From a checkpoint of a small transformer trained on Wikipedia.
Architecture: RMSNorm before each block, biases, embeddings untied during training, normalized queries and keys, some layers without attention, local attention windows, shifted keys, value embeddings, hashed n-gram embeddings, skips across layers, capped logits.
Each number is 128 + 32 x the weight over its row's rms, rounded and kept within 0 to 255. Layers, rows and columns count from 0. Numbers have three digits each. The size before them is the row's rms in percent of the matrix's.

# layer 5 MLP down (transposed), 768x192, rms 0.239, rows 474-507, columns 64-127
107:105114112058140085128078136117112129116212102083084142086126087176189121094097157123205147098150098133103119132121143143140145114155128112125057143203107161178191114171117155168116144115071176
102:137163075053143096120136080130097135073052117101159091147133154136142084119128184105127099129136122129123187082134085123108115143142149128147180174057134117167194130141143120124111163146111117
104:091107094192099113111173152122171131136210140123138150099156129157148088136110125101105139131088119115115110096147196098157133099177135122115106171171108086159150088111226112120107082122167134
102:141149066116120152142125149183159094156146131132143166124150158181120081101131103161132176144158152121096143117054043165106075161127119096157176182084134096114117184100091141143147153114160108
097:118112131133118084150131167097090163048088154086170100172112165133186130139109159127110103151127137103077117103164093091101072089097062091108109098094069073146099110158094046141147119140109105
103:098160120087154155127043092147119150171150142118137070114160122096049137197091083129162155134103147079186126098092110149175150152135115149191121075153078159153094155144172183088159098138120159
094:127107109130139140156082191141147120064131128093111113102129120147110122109136078102080087129144113085145116136121124114177108131134165159194107129164096129209149086118137168143127113159127119
101:103169164165119107075132104098126163117198078138208137133162137072109142171108154169148108088169099125132137160095149148115066091115116085160160146135128096066087141125154159114098116131179123
097:205080143139117196124131072107159147137101132095088126145151132103167162152105117203143106152078149133094168204136125198118154123143088198106163161121137061103140127148116145129077104183116106
101:151070129135138123118138095135122161120160136089135146117150107170153098168094131143095084090145119161156207099156137098144132124113116116096135139101180121165167122112142125099108125149081095
096:189149150147129100162154099121132093142144180101209153111090144115154107110093197136106207144212126116105149117132052146015102138144051120144133116144115098119148056155163135148149140125153112
097:179130139141074195158105109086103107096063098120149166143094136155177137111113170133149132139102133133114092144159059115090142180118137117088184103161153111164110141109069176134098156156195130
096:130148159132152134115090147095168114115136130097089121114176158081191118097119157170152134148119102119084124127160107220081110148165120144115120115107129117155096125186118064144101146099111144
096:149125119220156101134187134130108113147114158184165132128090180149093113112197121157169134102120114113138155102128120162150116165128114191165116093103162188178083149137063166119094120111082159
101:132127073136120171135143118103088094107082134080108186132108143104143088102137129108106085092061114132136188080140087196147155106201097144126115155118151132157114198112140143132106221036079150
104:116135190103140157134178118084114101111131081065113164175083151208191178132114147142114109122121155145122045147117170121127134101130072127208119082125099161187140152110177203102134119145147102
102:138153127093160080088112175112106106123087061166096131115182104084124126122131144065109088142153028095153098138168152105103142222095113035149157166133108108127162126139150137185083146149170116
102:133165125156110125171105181101118166129149146147169142121085096138079097153151142143147067136094166101133094114103118111165138105132124167139151150126103106121139081139150106141143149114075085
107:118130132143101121127158140111110129120086108110108132167167113180109161082084151176193154092110165141104112138169131115115122051077110151115101115208160090126113115089134078130088179139109153
096:186090066115121111169122066088089114121153051150128139116033177116158146123077139125164186145137138085117178182095146138147120132120186113165143147087098141121155139183159128094101120138125152
106:125178104172104134192166150167153131132118154079143092158088092128060194096076136101153093208126153127113116137174110089156141077174192115161105150147094105169183129112177113132069091123094149
106:229147152139117136178103138165121129144171124063159130026111113139218139124119100134117125151146167125093153110116126141132143126130112083118144180099152101120159158104129136144108103145142162
106:106139133089127088188110123130158156159103124121145134087131136103165093129120100135107144157209105122055135179041140102116089142100120118112086190128116111156162126110082187160131142108096132
098:118104119207153120062163146146117099107137034065087119148184135136130129170101213145146166137111119110120126143145121085114085130134124191122115123188168112156130107166179102106123141169143128
098:093117125098114102122095112138140049127164173100131143100188155139093070147165171177151149114147118108163175075075075172069030137098126117126180146149154140124114131114136081173068136119136186
099:136173160152127178131138124122122122098169128116198152158099094129120129093075155115132104166186097103020076155134153153163157092127116148200125139135181127137137157121115106144141107111131146
106:152091107149128105119088170064106142139123166119159158140125133145148124125188123067138136159112118157177112165104142101180134085127075126152169122104089144197115108109135147122133099123133134
103:158128140118146116140071090100155146112054143104100163180110104123125107145075122119101153117068113115061163111129149091100140074173130136116092156080187121126201150196124080123094142185143091
104:115150141116169123055090183098118177117063185105100160109212162153128138139097086085124058137094131127066151102146135157152112168096171117142175165136162107142159161123135147107071143104104162
101:133101139128131110081142122099118126148117137089131164079065134187202111137088160123128147119116150155100069106117111175122168069198150156089128132135093136100144149066117110135111058162052157
096:119175116097129071098141102135179156127164162181155085162093168119132130102124155183119120097128152076092132161125136162131142118086159186118108081202098152117151135147070121146057174139150119
105:008135146126150161148129120152118076134118134098082127104152147093110026178133149132096119163075147187109115102162163143122121104095200116124055155132149119149103130078138153129191166096165128
101:107092122121117165075149087134128152135109096151140159133113133186189115142144152194150124128107145127147139138137172086045119097125117119087204101137093139149183122218080104147133193116107137
108:134132140112125110116154153111104132144152121077177149162138096085188121099130126173136143136175094096080167128130157122162119145162144132146123116100112175104083136184120146208146070101115048
# layer 5 MLP gate, 768x192, rms 0.235, rows 475-507, columns 64-127
099:158127192148102143140112124157172162075115096176096112131150028111141125118129094157112096136102135128099142135121157091136143067139132123083126116078165138138107148141163137152150120149137131
097:137185075154056146128164125192163123106149124085141152158145114138146135097094131145203112160151137093164182139117127093105121122123094099090121117190081177090148128117165192133109179075143137
104:139139125126105124126111140130124132139124161148156061082103101185115115123168107094173119167119071079146169140129112204130158148127154097130161148097135092090105171156108133139155118155141121
102:119134098146096142122166185115080109088112172139162100066065054135105081117140174131115080165150098104123098125110130105211142141110105170109132093155142134111111125116104075125148124127129173
105:080147140070143138124105115121104153102125118103115115113115113167157124122147123108172153115104123087099153144125151086177165111141115132148117088091092164092126113141157174163162157083130156
100:142096102172102098091148088161173120190111135150123135189071105070147110139144125140166130144168093157167141072136132126157108146122166139170088056110125132084170151113124139173205182122132208
103:114145161063090110133169135101109179104168149133069126101164148160080126133147116126168124166102129139117160147173186151090082144094168094109139161149123095173104150162101122074095156109143075
101:137106101218129129138125145054157158131189081101112129098115165156177084097139098156117083138161162132157149136156159077117189137105075186127116113187164115127107133139155095051105115096101103
101:139229148102139108131113119111127122111166120122115148090114147181149119139052130101127108165139148139119082168169120159093134158106106116171134100103134144074143099153114096127136176130125197
098:127117068135135127118135176134123116097128161129099106126109136125168168103126159123121177134098085090058143147101121143158090067103128137138141101181155131120133098094133125091055155115215162
100:112145182168139175163130107094103126071127121085105104124136175128136048121125083099099190161078149180122101131125144049104101103133075163112068103122110155187161061122100126137140146200106118
101:178072104098144120177118164138155105125141137188097142098181105134119109208173149115096112131153198130078140149057172123120139101124178195132152148133124057106107086092086112103113105137144128
098:077184098193149105116117115105131171090145108161145080106065177135135092083125071143152119132133106071164125167109125116135127193137105082116110148095190105084131172100116070184097122151121153
103:150166164122134131089141120120078162109128146126089087124128193057152091142105127135166095134121076129157140118106136169120144112119094107165194109133131120127113120049076150144159093182148113
102:154093146118148105077134076181164137106159129157118100184130150129130172123092121131149086125179070100114164104107143139115112098143118143099109126127110117121103126108087095144076105126110144
096:152165104091101141153179130033119111112099051133108129163121144154124129110101107080179175133147145144134123074154125145067152171131095161103094162107111114155141128091133098142129127179150179
095:111116102110142076157129120119111096152156083095189158137155152136152140132126153161107170102158202092082089134112139174127087070130187170083094141126124088153078157163000123130177090109069103
102:133075140112121186118080142112088128042145089137199159094144093100173067159105119115139170087080101150145119167147162104061127073117118123089153090125119086146077120134125072138096110159160167
092:127109073110161116110114109175145085146135095093102172171107133153076104126161179170102081170135063118127162172138205118177140110170153102083206151097156170166143164142089100113203103207126115
103:111149121146088138121137111068124054125181147077086065169178122136113052088114127174118193124087074155162137172173104149121132133095147156075113098167096158103088155166092086144123193121141118
102:137142070111137132090079178127140117136148136167144140078103145051080176126118128133124110186197118128130114218146116095137125110114132119143062072105098159150164149109122094126201135079084081
106:089084144101072151141113151124138118136088098086067087172115132121202115142150052085156132135122147130120145135116100114097156099092164171097112098090126163121123129135153096145163156130126124
098:124113090081107083136112195116115117161086160112120097224175095161143087096108072157071102153145150130136120138120122108106109087218148157136094143078163181135143140092111085139120104129100178
097:104148137139128127117167171118168122174165118058091065144046113162096121072187092098103112100154095142104115212132079080168161135191120147140132148077049142113142167120125124113103150106133098
096:144160144138130078148135126114143132121115141113097201138105098170132129146083077135069180109132124175095152082067124098080167149128150137106117161103208153192088113094149134136162078190076162
106:170071149125147147155117151044157148159153108120084166112162166130123092142141154111114142110108110139110140111138082058037131146094139164176162100104114159160147024059099137069144151182103093
115:118142173095113153111152120126167165100107195102065169152122151145162115139205131181166133167127085154114126129139051180116095169166193136130132175182127140063138072160149141145103108070153097
103:087138083178104111136118136166115087113198087123159113099122110109095106117131153147105190139101156172129145126159142083140159128143150162091110127131120140114128109150181108143137099171135100
094:126161120187176124119157142140082161123110162110160208105093077154143113117076088100159139147115125099141159103088170137073195101152157138106140123140190136147162143139090063102115108078107118
103:141085163166150110118184133093142158130136062108078143153097131149199104132117114111120063172127112104094163087109155173126103100142126122141133141194162113155092150106172091142082090074165095
101:117073119092099144163129143144137082125086172098153162193138082129091070152127160109120110101084130101094182139123224076151112177192133145166078100159089090173120082107161142139111086154073058
099:172136160085153162091121116143125107174103086124188144175099132082112112086087158155255067093121125140065127132146059112105161120134151149120113096165116126093129158145146144075130197086155130
111:113130106081134175081136143095148183180187134122079157124154156165110112127109099110139109107078112147089163118122123160128108163122062128122163123016169164111192108084104101123115160067209098
# layer 5 MLP up, 768x192, rms 0.249, rows 475-507, columns 64-127
102:123149106094162102125114085111173181162104131106135123112095206119157199175255101082132142187097140126120163150108068114098160139158179133150117131157146114132161114093172185112133107136189164
105:127146142146142170099157110105155044109187137114137114193097140105085058126093139096138112124100108110110084180218115162138108172201127097103141157104136185125097123094111033124151115122142136
096:168097060113069093096146089124118119117082152138128076118139110186179073146134072097148158191121142109119105103187115214127105124123149148186124090066156139141108132105141120129130140102178169
095:129182110101137155185237136108146132075114130103126120149095194142081167125179165144073153166156138162149075147123098082122103107095117105058158145096111153114172119087136063118127170136146175
103:084055109066146095123152106091124132165127114159142123151157134159134117136143114115135163131119136082162105109089095116124130149107155207127082085089090191155118113107096173064145065192069151
098:127100174110142198146096117112105156104128142127164138123124164138110182119129044122182108133065184134112132157121130090105185157125108096104118131152112135129135068115122106170121074148134092
104:144151101148172167183156136110169136133090114111182109073163109081123160196130159132165117152106095122119077158150131130129103105077128132102138130121151113107137140102135101155097130135172100
096:159066157101115143097112149134095172124139106136148109127112061110133088085131127131183179175104111152122132109104128163134164111117102106085155140108083128163131106124156123143082191126116142
103:183163133101112160136153100070183131093114118158151076083146104149131112124180123166143160167151107169153114099144061103140115140093172145112200099196147149077119132134135094215149149122124140
092:157058102191108077134130142118140144171146140162201110098085099158173104133095152126166176099140165084096176140150105167158097133120177170072165158210116165150124060134117093086146133168153161
097:176114171137153073185107162160174115129098081151139102092163144134121180137040102127112099100160099126102148122137089146106139098131128146124122151140123083098111131149119081137142100114152077
098:155098057091108143080156151108105135134127177133121146100080122144118180149082111095128123164117110149113123156193161169181116140052189141106099118121062144085206096130160137155103087106123152
098:182094105116120115112125182167144111114131151159172060136081172087148123105071124128086152136091081122145182069098138171075117165109134124155071146110173124106119154107125140129130125122160205
101:128180118090141075127135165175119080066125118110168151155082097140087127156157150091140110124084143097130110134149149162141130115188137108123112086145187161123113134118167077151160127069138079
099:143158173155143093134160122044069156132117118119159191127130081149102149089119145066193122160149126167064081156169125114102104086142106135187117117057231117140127144114121126111116176157120128
102:125112091134138106140049116120201122145121153168087150160121132082098095126170139136093151131142171083176137138102193146132140068131081134082105094165155130179121104130089121131135171133098095
103:134109068207082127104160143113185094108127189095142133106114152123106157136043116109152153189115129157146131143209123110156104120125131105095151071150082149076139144131107119114111156151160053
106:155204108118087202163128120144092198093150102116108107166123155098119135175076136138100115183145156151118135114104084095150141104105085121111170083190177116151162122122188109159144140116137190
089:114102107125130146092151113112094142146167066103152147058139157165171108090148121133168144161088124035169183130106126105150137099131138116130140115195109118170104121082071112116093166139076106
104:191141131101125135164101162168180106191089143093105091149131148199056199079080168117092162120127147073166082138160105140149157112167162117124125156140156155101140147080117140135157118129147095
110:183134142069182083110098114222119141122190056127155118087052136133142147136093123115091161146129126099124087096119106142051128126126109128107124148091160068141105123097099152088098061157147119
102:112096082096103126205137177096118159131129144157112151105184189092144124134105150144092172153149112154088129138134118148129062099094078157143124156129117122149213151105129098122076121177128158
101:137186183136130107113065144126166108144160107083177186133126126101104143126161114169130022174093128141169101073091094097116114115130104088191120168140128032105151103100142117160144080211100157
098:155163115119119156180149118128114108068114086105168171129187056168133141119108104178165149118128169152152124111131105148146115147134197148173092090150136184150109113090142075180141145131124164
098:205100109150142094121153155100142125163115125159101082146093106077140109081147037134092137101141144077121156110123128119078158158116133127122125122111129090112076093146068203116101137101206130
104:129061097152094075103146134089127135098142141128136140141167143114186138114165161137193160170086168153213091115155081063054176166082176164137127143130112067160087162113088123153154091167157154
108:099121092106166126145133113100125101083158067207150090166173188053098153175049136138082111091133152152137148077099158100140185096144111080134053066042149139151120158081161142124116151175128117
105:131132141125174118141115104165117165185102158085095132112195119078151100090107180154136131122188130144173108104153174155136135174162103130190100169158094129095138157092161193123116171129102153
101:130131104207098119088135138099150155119135125079156181144097080103123128123163194035138137121155110099070189149157163110104103100117115098133149114146144029078167119134126153106115096150111204
102:106180215131155146110129121127102110087184161126107173144097139193149071130114147147135160094114163105115091116129122113117120161088131109134156119086109132128177112091131157093159154139139166
097:152129131117133094171111114172129081102128093093168179109069057105089087083129132177064147139192168147162093147140157138156118093152137119134112180141141123182103072156098117081132117150089141
103:112147117176141098162104085142092161086168169089118171028156164117156155169134149157111183151178078132134104093145081137177116095191105121146179134138158143108112166076129145169110143104104126
108:066119153167100149095157156073137186161118149116157166183116113137116079088130117146137121127130163069113119076165106079190124101103109107126077159110113158114114097115143149159143124070148059